From a checkpoint of a small transformer trained on Wikipedia: width 96, learned residual scales.
Each number is 128 + 32 x the weight over its row's rms, rounded and kept within 0 to 255. Layers, rows and columns count from 0. The size above them is the row's rms in percent of the matrix's.

# layer 3 MLP up, 384x96, rms 0.186, rows 340-375, columns 0-95
size [129  75 103  75  86 127 137  92  88  80  99  64 138  84  67  82 132  55  87  96 119 125 116 122  93 107  84 127  95  92  97 100  39  93 113 120]
[[ 93 148 174 117 129 124 128 142 169 107 133 121 171 140 166 124  88 152 100 139  96 122 106 204 110 130 124 122 150 175 148  85 135  80 179 134  74 128 118 150 127 139 152 129  89  79 164 135  64  80 114  88 122 131  93 157 138  90 123 110 182 152  62 139 146 139 148 193  41 162 128 140 102 121  90  62 109 119 109 178  84  93 144 146  88 182 133 155 134  86  90 101 149 131 147 153]
 [129 175  88 166 123 134 204 112 141 126  93  70 199 159 135 168 131  85 122 144 130  87 186  93 113 140 172  98 132 178 126  95 147 103 107 102 120 180 109  92 169 148 123  84 130  79 169  96 118  80 199 118 163 102 118 146 164 169 111 149 149  88 171 107 159 140 127 150 135 144  80 159 100 167 133 177 123 122 156 165  93 172 111  93 164 117 144 113 129 147 161 165 147 104 124 183]
 [ 92 122 110 130 148 107 116 149 115 159 122 123 160 159 158 159 138 156 112 214 100 169 148 127 126 158 155 131 124 120 139 115 180 148 110 131 102 141 130 108 213 132 104 173  88 137 136 105 128 114 153 131 152 210 116  76 113 125  92  90 134 136 215 150 124 112 151  71 168 175  57 165 103  52  97 126 145  98  93 157 147 111  86  50 129  99 138 144 144 124 111 140 141 136 120  80]
 [113 129 144 119  76 103 119 148 162 106 206 118 103  65 131  69 143  87 147 122 156 184 136 139 104  95 195 132 150 112 147  85 155 145 171 150 142  98 101  94 177 183 201 102 107 115 149 181 154 114 105 136 125 117 117 111 152 170 136 133  95 127 155 107  73 107 140 167  97 136 134 126 140 126 106 156  92 157  76 149 181 108 147 136 109 136 152 122 148  65 185 109  71 170  69 131]
 [118  68 144 116 116  96 144 125  99 100  95  99  89 112 182 153 120  98 103  98  88 193 153 144 113 192 143 154 143 136  94 111 102 124 173  90 139 157 167 123 144 172 161  94 130 103 112  71 103 124 116 129 145 114 128  85 139 133 153 157 135 141 139  74 105  63 116 150 125 180 183 155 100 153 112 107 171 126 128 123 144 121 163 107 133 167 192  68  86 134  63  54 147  67 147 164]
 [101 155 129 101 108 115  91  88 144 132 136  89 106 133 113 118 173 131 148 187 104 123  62 137 192 106 112 149 178 119  64 154 102 145 149  80 136 156 172 146 181 113 144  98 126 123 109 160 110 110 103 173 145 143 159 109 128 112  80  61  90 112 153 117 138  65 194 152 142 103 167 121 106 152 147  93  91 135 149 159  66 102 160  89 131 192  78 120 189  95 106 105 172 104 118 110]
 [ 79 140 140 122 163  63 134 130 113 112 156 171 104 146 118 129  67 125 112 157 177 168 141 180 168 184 120  92 120 143 132 110 138 114  91  75 126 125 122 181 125 138 157 125 125  99 127 116 152  83 130 195 131 117 114 200 157  33 118 147 116 167 138  99 144 174 137  66 112 114 147 147 141 155  83 121 161  70 130 178 173 145 148 162  64 107  98 147 142  67 123 165 115 136 124 131]
 [153  61 103  88 165  95 103 116  85  99 127  89 130 125 171 142 144 132 122 142 170 157 103 133 104 128  90 120  48 153 103 178 129 154 123 105 168 192 113 183 103 116 169 125 134 143 150 156 127 130 149  99 142 111  94 139 136  75 137 128  75 144 117 136 100  71 136 132 142  95 122 140  84 137  98  81 174  90  80 115 113 118 131 128 120 178 120 243 116 115 126 166 199 127  79 135]
 [122 190 111 132 134  99 128 129 141 136 124  61 138 138 177 128 163 150 139 125 153  93 149 129 122  73 147 141  67 115 103 118  98 144 166 160 111  20 146 124 144 100 150 139 203 102 111 147 127  60  78 144 203 130 130 145 110 126  77 170 137 101  72 154 125 154 154 118 199 153 164 102 128 109 105 168 195 104  94 100 155 127 124 153  83 109 121 142 123 124 131 166 137 137  94  98]
 [ 89 150  96 142  89  71 116  93 161 110 138  98 162  89  92  60 111 112 156 130 166 137  86 104 127  99 162  85 113 131 151 128 118 181 138 165 162  74 161  60 129 122 143 114 177 132 216 159 111 125 153 110 159 119 158 130  85 129 119 161 151 137 140 114 153 168 185  96 127 147 139 122  42 138 142  64 144  90 126 110 177 112  70 140 112 111 142 133 151 121 153 185 113 179 137 137]
 [ 90 140 141 106 134 148 109 114 132  84 123 196 142 153 148 150  93 187 112  97 115 139 118 134 137 117 139 131  90 119  80 139 141 114 121 147 129 102 104 125 105  84 140 126 199 132 130  94  79 148 118 113  99  84 104  97  78 104 115 191 119 125 143 150  54  90 139 157 123 110 144 179 120  93 118  54 146 149 114 160 211 129  46 140 134  78  85 128 117 127 154 181  68 112 192 130]
 [153 117 138 129 126 138 161 127 144 146  89 138  81 149 121 126 195 103  79 133 109 125 129 118 100 132 133 114 131 126 143 117 147 103  78 191 121 149 177 158  64 106 121 123 160 145 185  87  87 211 129 125 186 120 133 128 129 152 134 164 124 150 105 111 122 113 113 128  77 144 136  51 103 170  84 172  87 217 106 135 150  59  95  85 163  91 129  77 152 154 134 155  79 142 153 113]
 [161  82  96 144 118 108 193  86 122 172 115 123 135 152 154  94 114 147 118 137 116 116 164 168 182 117 153  70  83 143 118 104 174 113 108 153 158 116  61  88 106 132 116 138 122 128  96 134  92 161 153 114 145 117 147 154 191 138 132 145  82 182 116 120 152 175 169 103 139 132 102 179 204 172  94  91 134 169 158  96 116 148 109 168 127 137  41 159 177  73 114 107 154 121  87 110]
 [157 153 104 123 125 122 123 111 128 162  83 125 134 153 153  78  96 152 137 152  43 107 129 140 129 134 158 159 163 156 100 145  73 136 104 175 108 106  96 103 113 146 141 146  79 116 120 157 202 118 150 161 173 163 129 126  86 200 169 104 136 139 103 135  97  73 121 119 154  89 174 100 184  82 143  85 155 131 101 129  93 177 141  92  99 133 191 154 176  84 118 153 185  72 113 110]
 [142 139 157 118 135  85 141 145 118 116 128  81 104 106 109 150 179 130 123 185 209 169 165  86  89 166 103 114 115  87 197 159 165 130 168 181 114 118 139  89  78 103 120  78  90 129 135 102 114  95 109 108 153 132 105 153 125 135 191 175 163 167 117  53 177 141  91 113 133  65 144 177 178  85 140  98 111 100 186  88 154 130 118 163 157 113 116 134 131 130 158 115 111 151 136 127]
 [117 143 114 115 118  74  65 186  33 177 147 109 101 103 163 133 147  81 126 114  87 125 143 231 125 144 153 152 152 162 152 120  91  96 135 113 143  89 171  93 125 143  95  88 145 113 113 129 116 131  85 121 123 131 145 106 111 123 122 144 183 157 137 107  91  75 129 114 155 174 151 151 103 108 171 139  97 140 105 110  97  96  98 196 166  91 121 121 123 138 111 132 142  48 189 116]
 [ 95 133  64 160  52 136 112 130 105 160 147 138 178 106 115 113 114 177  94  76 107 175 146 119 132 167 109 117 130  91  98 177  85  75 154 143  78 150  82 117 126 138  95 196 108 113 137 104  55 135 193 156 154 106 169 144 123 159 145  98 132 114 122  72  60 107 100 152 130  69 150 170 125 150 144 142 161 106 161 163 116 128 121 145 137 152 128 119  79 105 122 179 123 169 129  85]
 [174 102 167 119 130 141  82 117 152 118 154 193  89 151 136 156 100 142 170 114 156 141 134 142 176 100 144 177 126 137 167 164  90 162 112 203 160 117 131 106 144  81 108 112  77  78 110 136 118  83 118 171 120 121  63  62 109 144 170 196 106  87  95  82 141 166 141 105 100 160 153 155  51  91 177 152 134 172 155 114 104 141 131 155 108  83 102 115 133 134 158 124 171 126 114 117]
 [134 141  80 157 137 110 127 119 123  71 205 166 152 115 138  93 142 153 122 181  81 110 129 145  84 114 158 121 116 141 112 149 138 130 165 126  84 158  73 130  96 139 147 115  79 133 101 119 159 136 176 144 139  89 124 162 123  76 132 113 191 137 143 136  30 100  79  94 172 122 153 136  72 136  94 150 206 129 136  85 135 143 133 124  95 171 208 116  78 124 152 140 165 134 115 159]
 [ 94 133 122  85 126 146 124  96 132 116 115 146 103 134 108 121  43 150 117 116 107 145  86 106 122 123  69 126 169 169 107  79 119 107 165 160 161 168 123 140 149 140  74 118 110  88  92 150 135 136 183  96 157  62 161 115  82 151 154 175 162 113 190  96 184 110 114 119 145  86 115 196 116 157 133  75 140  98 105 169  80 162 122 196 114  97 139 190 125 120 166 140 160 121 174 142]
 [ 76  54 121 127 116 121 147  98 146 148 104 169 128 141 112 116 111 189  97 152 139 153 142  94 143 108 144 154  96  86  86 100 101 185 186 162 120 117 160 147 106 141 134 142 119 139 124 101 102 167 157 186 101  84 115 120  91 166 123 118 133  88  95 112 147 143 160  65 213  88  96 117 162 191 114 134 102 174 185 142 141  98  78  91 163  52  98 162 116 147 139 143 143 116 128 160]
 [111 146 118  92 132 108 177 104 152 160 169 135 121 132 117 141 167 103  94 159  96 149 171 160 137 147 161  82  72 165 129 101  76 123 110  80  96 124 196 134 124 141 135 125 134 149 204 118 106 150 119 122  91  81 149 159 139 138 230  70 134 128 100 135 106 115 119 105  81 162 122 128 108 119  95 110 129 189 159 125 123 133 151 186 123 161 104 178 182  78  89 132  89  59 116 144]
 [110 196 130 193 145 127 158  98 171  62 166 182 190 119 103 148 125 144 111 142 105 151 128  91 169 111 112  89  96 118  71 149 185 116 111 113 123 118 105 152 116 155 118 154 121 128 133 116  57 117 193  89 119 123 196 161  71 138 118  94  91 113 113 121 109 131 148 170 112 128 132  99  80 183 109 111 125 153 130 136 161 138 102  98  31 178 117 119  87 160 124 145 107 153 112 132]
 [ 85 111 115  80 131  97 160  80 127 131  93 114 141 169 166 154 126 105 121 164 124 123  84 106 155 154 116 101 123 136 167 115  55 142 114 184 129 157  99 219 177 151 183  94 132 112 108  94 124 145 117  85 100 155 132 126 114 128  94 152 101 151  86 123 139 160 178 134 123 134 138  57 137 150  89 155  85 102 179 137 144  43  90  93 154 158 171 148 192 132 133 152 158 102 123 169]
 [149 131 160 171 117  96 143  95  86 107 135  85 122 163 141  96 145  99  92 109 177 126 157 111 174 171 212  84 167 200  88 168 129  89 125 107 149 155 129 126  74 111 158  96 137 160 115 188 115 132 141  70 143  84  81 145 162 136 152 105 202 102 112 146 147 130 115  93 116 129 107 190 148 135 100  91 130 140 168 134  97  94 154 146  50 147 157 110  90 124 179 133 129 108 152 132]
 [146 121 138 132 197 150  69 106  90 126 153  79 139 160 160  90 159 149  87 157  96 156 141 183  88 122 159 141 118 114  87  90 135  94 107 150 134  93 119 128  74 141  72 165 209  96 122 132 109 111  84 102 143 111  85 135 119 120  88 179 132 179 121 123 160  78 157  95 108  77 149 147  82  77 137 185 122 154 143 167 101  76  94 115  95 142  86 116 133 107 134 152 166 126  76  94]
 [152 105 141 107  90  98 179 129 186 115 152  77 136 157 177 157 106 143 132 160  85 124 211 122 149  81 103  66 115 142 179  95 138 136 150  90 134 117 103 152 135  88 116 134 175  99 128 126 155 118 101 133 108 166 162  74 128  89  68  91 156 178  90 175  95  81 134 114 133 117 130 155  99 163 182 131 125  94 121 162 117 109 137  83 182 101 160 167 118 152 171 103  94 152  62 117]
 [102 163 157 104 157  80 157  74 162 148  94 105 146 144 158 196 140 132 125 166 127  79 117 149 134 169 150  82 135 137 150 146 115  94 119 117 100  56 115 179 101 116 139 121 118 197 176  48  78 115  82 152 101 116 147 147 129 159 130 164  73 139 114  85 107 162 166  89 171 200 143 138 124 131 116  94 141 151 183 125 161 109  97 150 168 121 103 145 118  93 179 122  99 139  80 123]
 [109 150 124 168 134  89 108 136  71 139 213  92 157 115 136 106 159 145 138 133 130 117 138  99  58 115  92 174  85 165 156 108 104  90 155 108 104 125  78 150 150 129  91 118 138  91  94 162 138 127 128 133 131  53 132 164 152 142 136 172 105 164 126  84 115 105  82 127 165 150 174  53 121 105 138 144 158 137 174 172 132 107 196 134 141 129 108 155 148 186  94  82 147  49 110 145]
 [ 96 191 141  88  92 130 123 109 142 136  69  89 124  96 177 139 152 154 159 114 135 151 122  99 125 150  89 119 115 175 175 145 120 148 154 149 156 131 130 111 150 166 175 156 129 113  78 198 133 102 123 193 143  92 195 108 123 144 166 130 160 120 141 129 112 138  94 114 140 163 119 149 105   2 130  95 147 132 143  68 162 106  67 158 110 154 121 103 156 103  94 174 147 171 124 100]
 [170 123 177 131 116 130  93 158  84 126 113  56 127 155 133 145  92 151  97 122 153 103  66 182 107  90 100 112 133 101  86 138 143 104 151 111 128 135 147 190 113 112  58 109 103  95  84 165 101 148 148  98 135 156 158 144 100 160 141 113 161 136 175 135 114 221 119  97 137 101  91 116 100 157 139 148 126 186 160 195  90 120 134 163  88 150 143 108 185 175 178 138 175 157 155 126]
 [118 151  89 103 159 109  98  97 104  87 113 137 122 152 105 138 152 119 164 146 107 146 168 163  86  93 146 118 123 157  65 183 123 117 100 167 117 115  95 109 196 165 120  87 123  82 103 185 151 131 143 124 121  61 114 168 118 109 149 101 119 111 155  91 136 140 135 123 221 135 102 149  96 167  61 195 146 103 122  92 121 155 160 153  78 159 121 129 206 145 174 130 159 139 152  83]
 [142 101 169 143 159 151  87  99 135 160  83 184 142 152 148  72 147 176 195 157 161 104 142 127 113  67 103 108 107 162 153 147 134  73 145 155 170  89 165 149 156 134  90 105 127 105 170 165 153 142  97 174 154 162  61 131  75 161 111 109 147 100 143  97 156 121  79  90 153 133 101 172 132 126  64  89 125 171 126 112 129  67 140  91 161 140  84 103 168  88 109 136 146  86 142 126]
 [158 133 158  94 159  97 160 113  61 100  94  97  82 168 129 111 147 128  58 150 154 167 132  98 128 134 100  66 140 132 134 231  93 146 146  98 103 137 113 151  84 155 154 120 202 129 114 138 152 107 106 163 137 107 172 195  86 105 125 117 138 145 157 179  97 137  55 188 115 133 112 176 130 127 119 130 111 129 100 125 111  81 194 103 131 111 105 139 132  73 132 142 143 101 133 107]
 [155  80 169 133 114 152 163 114 169 129 124 133  74 103 147 110 114 117  84 159 177 131 147  91 145 148 127  97 140 102 188 163  93 141 157 241 112 111 147  88 121  58 105 116 156  98 117 146 141  83 104 164 109  75  69 124 149 146 119 117 140 103 111 126 160 132 189 181 149 144 106 150  98  57 129 128 107 175 132  87 166 133  98 139 170 127 145 150 154 201 111 131 140 136 131  87]
 [171  91  83 127 154 124 154 143 135 107 141 134 181 110 138  95 119 210 105 122 133 112 142 140 153 151 142 122 176 191 157 129 121  78 166 114 137 171 124 108 121 127 122 137 141 165  75 116  80 102 109 192 125 112 118 105 158  72  68 122 153  90 134  96  79 191 161 108  73 147 147 135 191  91 101 122 135 136 127  48 115 137 110 120 170 145  92 182 136 149 187 166 167 135 129  90]]
# layer 3 MLP down (transposed), 384x96, rms 0.0707, rows 340-375, columns 0-95
size [123  80 107  75  94 144 129 101  85  82 103  59 133  92  61  91 117  51  84  88 125 133 121 126  94 113  98 117  87  97  89 100  29  93 111 110]
[[121 157 153 140  85 142 154 112 154  99 141  88 102 139 167 101 160 151 113 108 161 151 132 199 132 119 118 113 152 158 149 120 133  45 129 112  99  82 144 152 131 115 164  83  63  79 203 128 108  93 100  93 124 169  77 151 143 100 102 155 156 114  48 125 107 155 115 221 126 179 104 161 103 143 114 159 120 141 109 140 105 156 145 148 116 201 112 107 162 104  90  94 130  99 156 118]
 [188 164 142 109  42 120 178 146 141 174 107 113 133 222 134 141 132  99 148 138  75 137 118  94  90 103 106 134 109 133 165 142 146 138  98 125 111  95  95 161 134 131  97 106 168 174 107 173 112 122 105 170 104 129 127 152 130  81 165 200 167 116  99 134 124 161 117 100 129 152 110  99  75 160 108  97  77  98 115 101 179 165  95 131 144 181 140 126  51 125 181 138 116  87 152 130]
 [136 120 163  81 145 159 142 160 151  92 135 136  60  92 125 193  91 136 146  73 107 135 158 146 104 140  70 158 118 120 114 119  67 126 110 157 181 103 102 121  87 100 129 115 117 114 157 135 155 152  88 112 164  83 123  98 178 121 183 116 166 189 179  85 146 148 139 139 146  94  81 146  83 149  83 144 152 169 168  63 129 141  87 147 127 133 133  89  86 200 172 122 171 107 131 127]
 [151 137 110 134 112 128 118 181 167 130 152 105 138  72  80 141 146 155 159 117  88 139 142 107 161 137 157 129 140  66 126  82 172 158 151 116  85 154 162 112 149 146 116  54 122 125 150 141  90 173 107 129 128 127 116 127 144 195 121 147 105 193 160 150 102 112 151  88  81  92 135 135 194 113 106 155 116 108  87 207 182  79 169  61 120  58 141 156 129  80 141 118 118 141 111  85]
 [101 111 101 133 137 121 112  94 133 156 103 175 115 175 121 191 153  62 102 143 194 160 157 140 127 158  89 159 115 114 119  98  61 188 135 111 111 164  94  85  96 161 127  69 135 128 174 127 154 127 108 141  90  72 141 117 145 154  89 128 136 192  86 155 103 160 120 162 134 151 177 126 129 130 188 149 149 120  87 127  76 119 120 114  93 110 159 101 174 101 154 160  43 131 147 167]
 [108 134 133 120 129 135 157 158 121 166 125 165 125  95  67 148 209 163 142 114 116 140 111 140 167 106  88  85 111 161 150 117 158  92 187 121 112 194 116 136 117  64 126  95  96 126 105 186  93 120 159 114 109 148 138  92 157  84 120 147  88 112 147 108 146 141 163 103 142 131  98 143 145 106 185 189 129 161  42  87 111  85 103 106 130 128 124 165  72 139 107 161 135  49 182 144]
 [ 86 116 130  89 124 154 134 112 146 118 135 173 122  94 123  98  25 110 146  90 192 135 138 152 162 199 117 112 115 163 135 120 136 130 118 120 133  79 157 178 147 136 142 140 161  79  94 136 117 127 110 166 151 113 133 159 194  14 118 114 112 177 151 128 116 146  93  77 134 109 145 114 165 147  88 133 152  62 143 162 127 126 121 180 118 127  68 111 137 178 130 135 164 151  86 123]
 [ 78 144 112 125 162  64 144  73 147 125  56 112 149 163 100 121 110  97 132 159 165 184 157 144 100 174  91 137 130 150 169  86 104 122 115 103 169 127 174 108  98 151 114 131 146 198  86  65  69 130 169  89 101 135  74 135 133 105 158  93 107 140 116 174 114 175 162 129  93 146 148 146 178 160 158 129 157  83  83 175 137 100 100 118 117 119 113 153 124 100 146 121 177 122 170 180]
 [143 184 125 155 104 118 113 108 111 109 152 113 184 166 138 123 138 138 113  99 146 174 105 138 146 130 158  54  78 159 134  76 178 147 223 113 124 141 125  84 116  96 193 102 110 126 164 132 221 161 115 114 169 118 151  75 135 130 141  87 141 129 132  24 113 135 113 107 118 121 151 124 169 128 139 130  64 115  87 163 114 142 102 153 107 140 137 137  77 101 121 158 136 123  96 165]
 [157 153  98 118 128 128 117 101 136 104 107 115 153 131 116 114 124 141 128  97  87 154  89 166 179 152 129 149 160 124 125 126 145  81 137 140 117  83 171 223 140 128 127  84 116 129 147  95 161 124 182  80 117 111 135  94 176 158 140 109 138  46 175 186 130 103 169 101 150 149 139 172 128  95 102 107  85  58  76 181 135 140 142 100  92 137 124 126 112  97 198 107 154  66 102 187]
 [ 71 112 131 132 112 143  70 206 115 107 151 180 131  93 136 141 132 214  97 110  70  92 142 106  80  90 101 154 197 149 151 169 126 178 130 166 135 143 125 128 137  46 150 113 151  88  90 143 172 115 109 142 132 150 124 120  84  98 112 129 137  75 110 161 128 121 138  34  92 142 138 154 106 134 121 137 193 128  80 163 163 154 140 144 129 144 165 151 151 121 120  98 107 114 117 110]
 [ 78  99 104 119 121  68  83 107  86 177 119  87 154 155 105 157 116 107 143 127 119 127 148 109 134 139 169 137 140 102 160  82 100 139  93 151  67 126 170 124 137 113 103 136 134 102 121 151 126 132 125 106 134 156 116  82 164 118 166 128 154  87  91 199 172 102  94  48 168 197 161  86 157 183 171 157 165 123 158 175  44 153 113 156 154 129 158 168 131  77 143 156 134 127 110 123]
 [152  91  60 103 114 178 151 108 102 202 164 129 121 110 119 127 151  90  86 172  78  88 127 157 207 162 174  72  93  83 148  90 139  72 173 145 147 114 113 120 141 141 128 125 157 160 121 135 126 144 120 105 131 109 136 128 145 133 195 104 106 168 104 112 137 138 176 123 109  97  80 185 192 165  78 120 144 148 126 145 121 115 143 125 124 112  78 131 187  67 105 148  77 133 112 148]
 [ 94  89 105 114 147 104  94 179  55 152 136  92 129 122 138 160  97 142 172  63 152 153 124 114 129 170  80  89 120 146 184 112 183 141 153 129 190 150 170  65 138 136  62 114 137 135  92 131 101 102  93 119  71 131 137 120 152 163 122 144 136 136 189 177 136 142 135 140 123 155 129 100 102 115 160 111 133 142  67 102  89 191 117 173  93 111 100 129 157 192  74 154 150 151 154 109]
 [151  72 186  49 120 144 129  98 126  74 149 140 108 120 124 144 149 109 138 143  95 137 128 125 144 157  93 142 132 131 132 167 117 112 160 160  99  94 158 121 122  67 100 151  62 105  97 192 152 117 112 195 181 160  99 120 110  95 147 107 127 127 117 134 138 115  89 131 141 121 111 184 115  89 152 183 168 128 233  90  68 149 122 164 137 175  96  78 130 115  87 156 153 143 150 110]
 [ 98 177 131 178 179 108  71  79 113 124 163 142 162 173 111 139  89 114  61 157 132 188 143 115 128 136  34  52 120 134 119  70 100 171 157 165 110 156  63 181 120 148 110 122 181 123 132 125 157 148 125 166 102 113 158 150 154 140 137 177  83 138  97 134  97 102 121 177 129 135  94 166 123 119 141 131 110 105 121 147  58 153  96 142 142 118 120 120 130  85 134 148  79 136 153 139]
 [ 83 198 161 117  79 115  95  71  94 203 146 110 167 125 149 115 153 162 118 165 162 176 179 134 138 138 130  89 127  94 141 194  81 119 114 120 126 193 135 121 122 118  60 187  87  90 121 142  97 112 121 104 133 101 106 138 121 121  83 129 104  96 109 104 120 132 165 194 122 148 108  85 139 138 110 169  59 170 134 132 175 117 104 145 152 147 127 157 155 115 124 144 162 129  53 106]
 [128 177 115 186 139 148 120 105 130  50 101 119 127 144  69 171  67 157 128 172  99 132 153 155 134 116 128 151 175  91 161 133 143 123 197 127 128  67 167 154 137 110 185 110 118 138 104 132  93 152  60 164 118  96 131  76 142  90 107 141 150 144 128 114  64 122 189 154 116  94 127 185 127  84 143 151 213  94 160  98 131 112 106 120 133  64 139 143 119 113 151 133  87 110 135 122]
 [140  81 180  96 128  92 150 155 115 173 146  78 152 104  87  66 177 126 188 161 219 113 123 161 159 120 136 155 129 114 115  94 107 145 127 103 173 145 171 146 165 118 108 127 179 109 158 123 112 114 116 109 165 170  92 110 116 156 105 105  62 106  99  55 139 164 108 169 118  93 121 126 156 179 175 137  66 115 134 126 113 102 185 146 132 123  95  95  95 126  95  83 136 127  98  97]
 [137 102 129 143 165 145 111  90 150 133  80 132  89 170  81 188 156 148 135 104 129 139 106 171 124 105 168 100 100 142  99 141 172 125 139 137 139 159 120  84 172 158 116 119 223 181 176 123 169  94 136  86 201  93 102  81 132 150 151 107 158 109  64 152  75 131 157 113  52 180 137 120 121 126  91  77 120 136  90 152  93 114 137 123 137 112 139  80 124 157 138 161 119 160  78 139]
 [ 49 128  76 150 112 166 121  77 144 137 102  83 143 124 132 129 105 202 120 157 153 123  84  72 155 141 145  91 146  85 134 144 124 180 223 161  62 136 165 132 126 162 146 150 128 118  90 109 153 130 164 197 130 130  90 163  95 108 135 136 123 100 103 123 132 112 133  79 183 134 105 116 121 175 139 155 124 138 147  69 117 152 155  80 109 124  85 146 102  69 146 159 131 119 179 157]
 [127 127 110 106 137 133 188 111  95 124 129 156 128 156 134 126 197 107 121 102 156 185 179 146  94 129 137  67  61 172 136 154 100 139 129  96 147 131 107  87  87  80 185  98 103 137 146 148 132 158 136 177 131  94 167 141 148 131 173  84  99 140  98 186 118 111  62 113 116 117  65  99  96 120 152 129 105 127 138 100 213  99 128 205 149 167 131 136 137 139  88  62 135 106 133 126]
 [116 151 189 155 151 114 120 126  69 136 167 135 166 147 143 135 189 128 166 148 105  90 164 137  65 115 103 100 122 122 143 222 122 140 112 114 114 114  83 133 122 129 100 121 130 122  88  70 131 122 133  85 232 145  73 159 142 113 142 140 110 132 156 191 127 126 165 140 131 154  58 103 150 128 129 139 104 124 125 104 184 155 151  37 173 118 128  91  94 111 131 115 115 145  93 100]
 [101  91 118  83 110  89 110  68  90 104 162 122 127 193 164 165 146 120 135 132 136  61  82  71 134  87 138 155 121 129 195 137  86 129  94 149 104 128  82 166 186 123 181 114 117  92 126 128 132 125 117 116  86 199  90 175 111 116 134 120 163 187 149 130 106 116 182 114  88 168 165 103 151  99 136 166  82 130 146 135 137  83  88 155 149 164 166 168 152 145  75 160 126 108 134 133]
 [135 133 142 159 129 147 104 112 148 166  83 153 130 149 120  96 144 135 115  28 177 134 160  57 137 112 127  86 189 130 152 153  95 116  96 145 135  89 126 123 110 121 140 101 147 174 149 193 111  88 119  74 118 121 134 164  99 101 131 136 176  72 149 105 151 120 139  89 112 162  95 170 106 182 149 107 132 146 176 157 133 142 142  97 101 138  91 101 124  75 173  80 198  84 196 136]
 [147 125 157 110 176 169 100 178 132 124  87 135 138 174 101  90 139 112 129 138  88 132 111 129 108 165 190 126 154 130 158  85  95  77 123 148 141 120 170 120 125 127 103 156 146 155  92  53 146 115 116  68 122 164  71 133  96 106 153 190 116 140 133 124 174 143 138  69  80 106 132 137 144 139 126 199  93 126 104 157 113 115 138 109  89 179 115  68 103  99  53 177 180 139 149 180]
 [178 123 145 139 152 132 132 148  75 142 114 108 167 145 161 122 115 107 151 120 120 165 159 128 189  93 121 114 105 159 148  67 121 116 131  93 135 113 129 166 176 119  60 147 136 158  71 109 207 146 133 104 165 165  92  85 105 118 167 123 160 129 134 139 109 152  87 149 150  74 159 161  60 149 111  89  91 107 154 163 134 207 130  95 166  97 107 132 117 131 142 190 119 103  56  78]
 [ 89 125 182 170 164  86  97 171 186 131 175 122  77 166 175 167 193 115 110 135 158 148 130 155 134 135  82  84  84 125 123 163 150  95  59  99 149  98  91  86 130  89 118 131  60 160 143 106 164 116 105 174 120 108 136  92 130 154 105 138 118 124 207  84  69 135 114 118 127 101 124 133 119 102 143 132 127 150 162  92 148 138 107 116 132  96 145 128 136 158 142 115 230 107 118 134]
 [166  89  85 124 161 148 106 178 156  46 167 137 105 146  76 159 156 116 103  88 151  93  46 110 117  75 112  70 155 142 181 113 131 118 113 111 111 143 146 123 182 137 174 135 111 151  74 150 181  99 139 127 128 173 127 168 140 118 172  74 186 114 168 133 106 185 130  46 117 129 172 128 139 107 134 130 148 118  81 114 156 141 144 124 148 111 130 152 122 128 109 116 102  64 145 108]
 [141 100  84 121 149 145 128 107  84  89 109 110 123  83 155 112  85  92 162 151  83 183 154  64 154 183 108  89 123  89 170 103 164 153 141 165 182 105 132 137 169 135  79 142 125 135  85  86 146 137 120 108 166  87 122 133 148 187 169  84 163 133 196 121 141 167  85 109 208  99 145 109 116 137 157 144 136 149 113 172 150 133  89 112 155 158 122  90  65  71 119 141 116 160 132 151]
 [ 71 123  57 127 145  98 115 118 148  98 146 164  97 118 112  90 139 120 163 188 106 156 226 100  97 126 124 153 177 175 138 111 134 146 149 151 149 116  46 101 119 171 161 172 146 159 186 156 153 135 123 113 131  87 136  95 120 130 147 120  93 164 103 154 161 106 143  87 157 155 150  90 140 103  73 152 127 153  85  51 138 152 111  89 162 134 171 114 135 113  96  99  96 185 119 121]
 [185 141 142 143 119 118  87 133 194 180 157 135 190  93 143 168 115 102 177  99 123 104 103 104 100 121  75 114 118 151  78 123 128 142 110 112  94 128 114 129 170 167 128 114 137 194 153 128 144 132 136 110 158 178 121 135 125 193  98 146 119 152  65 171 115 101  67 142 118  84 138 122 114 165 133  84 106 127 174 157 104  93 119 110 125 164  45 110  63 148 111 154  48 143 153 151]
 [145 146 111 132 158 122  75  96 109 111  61 106 102 122  83 174  81 123 171 149 159 130  76 141 103 107 106 115 114 144 130 162  98 134 166 117 157 108 159 124  83 153 161 148 139  88 121 162  65 146 103 160 204  58 194 137 114 122  93  68 153 144 118 101 144 111 164 144  98  87 161 168 187 185 136 120 124 127  95 129 138  89 123  72 131 151 154 159 173 110  96 175 152 152  88 137]
 [136 135 142  93 140 132 105  95 121 120  49 162 117 158 120 194 114 121 129 153  94 139 126 164 164 134 117 172  94 103 135 139 107 118 108 188 167 112  91  63 129 118 170 122 178 166 120 131 155 146 121 142 133 204 112  88  61 140 227  97 104 137  83 108 169 120 138 105 107  92  81 104 154 119 154  68 131 116 145  79 111 162 110 131 100 122 126 149 159 153 154  90 181 149 122 183]
 [128 170 137 161  92 127 125  91 133  82 117 189 107 102  99 135  79  86 136 136 122 158 126  97 100 120 115  58 117 147 170 161 124 149 160 143 146  42 125 147 199  61 115 132  92 131 118 166 105 187  81 175  90 151 140 115 159 105 178 110 114 119 155  94 107 108 158 133 153  49 119 171 126 101 141  95 203 107 166  85 142 128 127 139 100 148 172 174 163 147 125 143 110 132 119 126]
 [163  87 121 154 118 141  86 159 157 112  93 139  70  86 158 152 124 109 115  98 171 133 193 148 107 176  99 124 164 168 137 100 131 110 159 108 170 140 145 122 137  96 112  85  80 122  74 145 104 153 119 187 159 108 104  80 206 121  49 149 145 160 160 144  61 166 155 157  88 133 159 104 109 128  99 137 146 132  80  86 125 147  93  99 101 127  69 129 128 161 137 130 180 121 180 102]]